config.toml
n_layer = 8
d_model = 224
n_head = 7
n_kv_head = 7
head_dim = 32
d_mlp = 768
vocab_size = 2048
activation = "reglu"
norm = "rmsnorm"
norm_place = "pre"
norm_eps = 1e-05
positions = "rope"
rope_base = 10000.0
rope_fraction = 1.0
qk_norm = true
attn_scale = 0.221
bias = "none"
tie_embeddings = true
parallel_block = false
init = "trunc"
init_std_qkv = 0.0839
init_std_o = 0.021
init_std_up = 0.0839
init_std_down = 0.0113
optimizer = "cautious_adamw"
lr = 0.00166
beta1 = 0.95
beta2 = 0.98
weight_decay = 0.27
lr_head = 0.00834
grad_clip = 0.5
warmup_steps = 257
schedule = "wsd"
decay_fraction = 0.627
decay_shape = "linear"
final_lr_fraction = 0.05
batch_tokens = 32768
seq_len = 256
doc_mask = true
z_loss = 0.0001
train_tokens = 149300000
steps = 4557
dataset = "wikipedia_en"
Each number is 200 + 30 x the weight over the matrix's rms, rounded and kept within 0 to 999. Layers, rows and columns count from 0.

# gate: layer 4 MLP gate, 768x224, rms 0.0642, rows 507-510, columns 0-111
# up: layer 4 MLP up, 768x224, rms 0.0627, rows 507-510, columns 0-111
# down: layer 4 MLP down (transposed), 768x224, rms 0.0528, rows 507-510, columns 0-111
gate507,226,248,208,211,201,169,169,209,161,176,170,194,223,189,121,252,212,179,222,216,212,225,231,162,220,217,212,161,168,268,199,216,192,183,161,220,170,136,257,160,189,206,174,237,261,238,230,197,245,197,199,188,222,201,143,155,149,168,216,237,194,144,262,216,212,201,238,159,166,223,199,187,195,234,177,211,198,232,208,257,257,191,186,211,188,218,175,193,216,171,198,175,203,195,209,214,187,154,174,247,210,217,176,221,185,195,236,249,203,150,225,187
up507,180,190,223,211,162,215,198,169,164,254,269,199,198,209,185,183,185,154,206,153,218,186,185,214,241,161,224,259,168,170,212,271,188,198,187,122,130,215,187,169,184,191,178,221,178,193,207,191,207,180,201,172,195,205,183,272,201,241,265,294,161,269,198,183,169,189,225,187,145,204,205,160,155,238,185,195,215,194,181,213,231,221,197,249,236,241,174,195,173,193,153,209,230,147,214,225,163,177,258,197,248,180,174,184,238,209,235,208,198,208,152,188
down507,195,177,218,198,204,245,199,267,233,230,259,167,185,222,181,235,193,216,208,242,245,183,201,172,195,226,171,208,175,189,179,183,224,210,195,210,257,197,194,223,257,214,176,212,204,234,210,152,142,224,198,183,131,220,212,226,159,210,210,194,265,221,184,199,226,202,212,166,245,171,175,229,239,207,188,202,215,221,181,210,126,212,204,196,176,217,178,183,231,225,268,175,211,226,197,214,255,233,137,272,187,219,293,148,220,220,155,196,201,201,199,222
gate508,185,193,185,208,226,238,225,228,174,204,209,226,197,180,181,172,186,233,222,196,209,216,136,248,196,190,148,185,135,197,273,166,210,179,186,243,166,239,165,226,151,177,195,190,167,224,230,199,195,195,167,206,180,199,194,118,145,170,195,187,192,173,212,246,149,177,206,155,215,234,189,140,183,187,179,174,224,168,184,188,228,158,182,151,216,201,128,145,185,195,166,123,206,205,171,201,187,173,217,235,200,216,185,245,180,197,239,222,164,127,219,222
up508,199,216,245,151,159,228,159,223,190,199,236,246,199,181,227,228,212,240,214,167,257,224,194,239,175,205,198,193,215,178,226,179,178,229,218,230,237,184,194,172,235,204,213,243,192,125,222,248,176,225,186,221,187,188,211,199,200,183,239,202,235,159,169,178,225,154,223,148,238,181,194,263,143,226,223,224,205,238,212,159,193,190,203,206,196,173,198,252,203,238,235,226,198,203,187,204,186,160,178,257,171,205,165,197,205,217,155,200,230,286,189,193
down508,154,206,182,202,203,143,169,252,161,157,195,194,183,218,156,247,204,197,210,273,229,187,198,202,221,238,201,232,203,193,182,231,224,176,144,204,188,185,118,159,155,232,161,198,172,196,202,205,230,198,211,188,185,218,206,216,203,152,161,148,171,188,218,169,230,251,199,197,210,207,234,205,184,215,206,194,197,153,151,197,207,191,227,168,178,215,209,235,207,150,184,235,141,219,214,269,182,161,206,197,200,197,230,254,217,148,216,172,180,190,241,209
gate509,177,254,154,210,196,251,228,163,208,204,214,181,192,199,158,185,194,204,220,175,166,181,208,203,153,158,232,202,234,190,218,256,255,209,145,205,250,198,204,206,231,152,154,144,210,205,210,221,218,219,199,195,178,185,205,182,180,224,214,255,199,199,178,215,230,155,184,198,184,208,130,256,227,231,213,233,201,208,206,256,204,182,210,253,205,165,168,198,200,209,202,203,208,191,195,222,197,215,211,251,177,223,228,244,201,163,244,244,207,137,189,200
up509,212,164,205,189,127,182,161,187,176,189,158,234,192,184,196,190,179,209,198,204,203,211,156,192,125,209,179,204,214,270,189,129,140,212,195,161,195,198,195,183,218,208,166,229,238,191,189,213,217,164,203,154,171,215,262,202,233,221,171,222,194,277,231,211,171,250,181,204,201,184,140,169,181,195,194,199,245,175,220,226,200,182,233,213,139,251,233,178,212,268,237,229,141,191,208,218,215,189,198,189,187,207,199,192,177,174,160,177,236,182,177,226
down509,189,155,216,216,221,175,223,230,188,180,222,184,200,196,153,175,215,162,207,158,189,185,166,161,162,191,182,148,226,228,197,182,206,230,222,228,197,166,226,230,190,226,189,223,214,199,184,198,199,219,229,169,162,277,209,159,210,135,197,204,150,209,232,187,213,202,200,210,171,199,267,232,184,184,187,178,161,199,235,217,196,164,215,197,213,193,152,206,200,180,254,210,187,199,173,208,187,208,190,186,193,164,262,221,199,211,134,191,197,219,164,219
gate510,125,206,165,229,188,227,213,185,162,189,210,263,196,250,183,192,186,200,200,214,146,214,153,163,178,233,216,211,225,227,250,182,224,185,236,178,207,162,217,158,184,215,193,199,220,198,225,207,172,182,217,255,247,217,261,154,181,240,238,201,180,233,186,200,197,223,230,270,219,216,200,232,220,189,141,236,209,153,173,179,197,184,173,189,215,251,171,186,179,239,182,174,246,251,236,180,159,173,176,253,169,217,267,191,202,191,207,220,177,170,143,264
up510,219,172,186,205,198,199,206,247,192,163,222,211,205,173,196,148,202,127,249,183,222,199,177,232,242,164,123,164,190,196,231,198,208,249,187,297,237,162,220,186,188,226,235,194,143,179,249,223,244,166,224,216,184,224,175,240,189,221,250,188,172,216,228,222,154,209,198,205,187,214,215,193,166,146,176,221,188,179,208,189,176,177,216,181,195,221,198,259,208,181,203,158,203,192,225,204,245,147,239,186,195,242,153,204,179,215,178,166,218,166,194,168
down510,188,210,145,253,158,206,179,159,179,240,222,199,177,143,183,229,142,226,195,160,205,174,219,231,201,179,198,201,166,178,219,198,242,216,159,220,291,226,184,195,256,175,212,248,189,169,194,253,155,219,175,164,174,222,197,164,214,208,200,212,208,188,176,173,170,235,250,201,216,193,215,158,183,216,223,212,224,160,213,132,186,215,176,173,187,232,237,204,180,242,204,140,210,216,227,225,138,178,192,140,162,183,177,172,227,268,151,237,215,187,238,190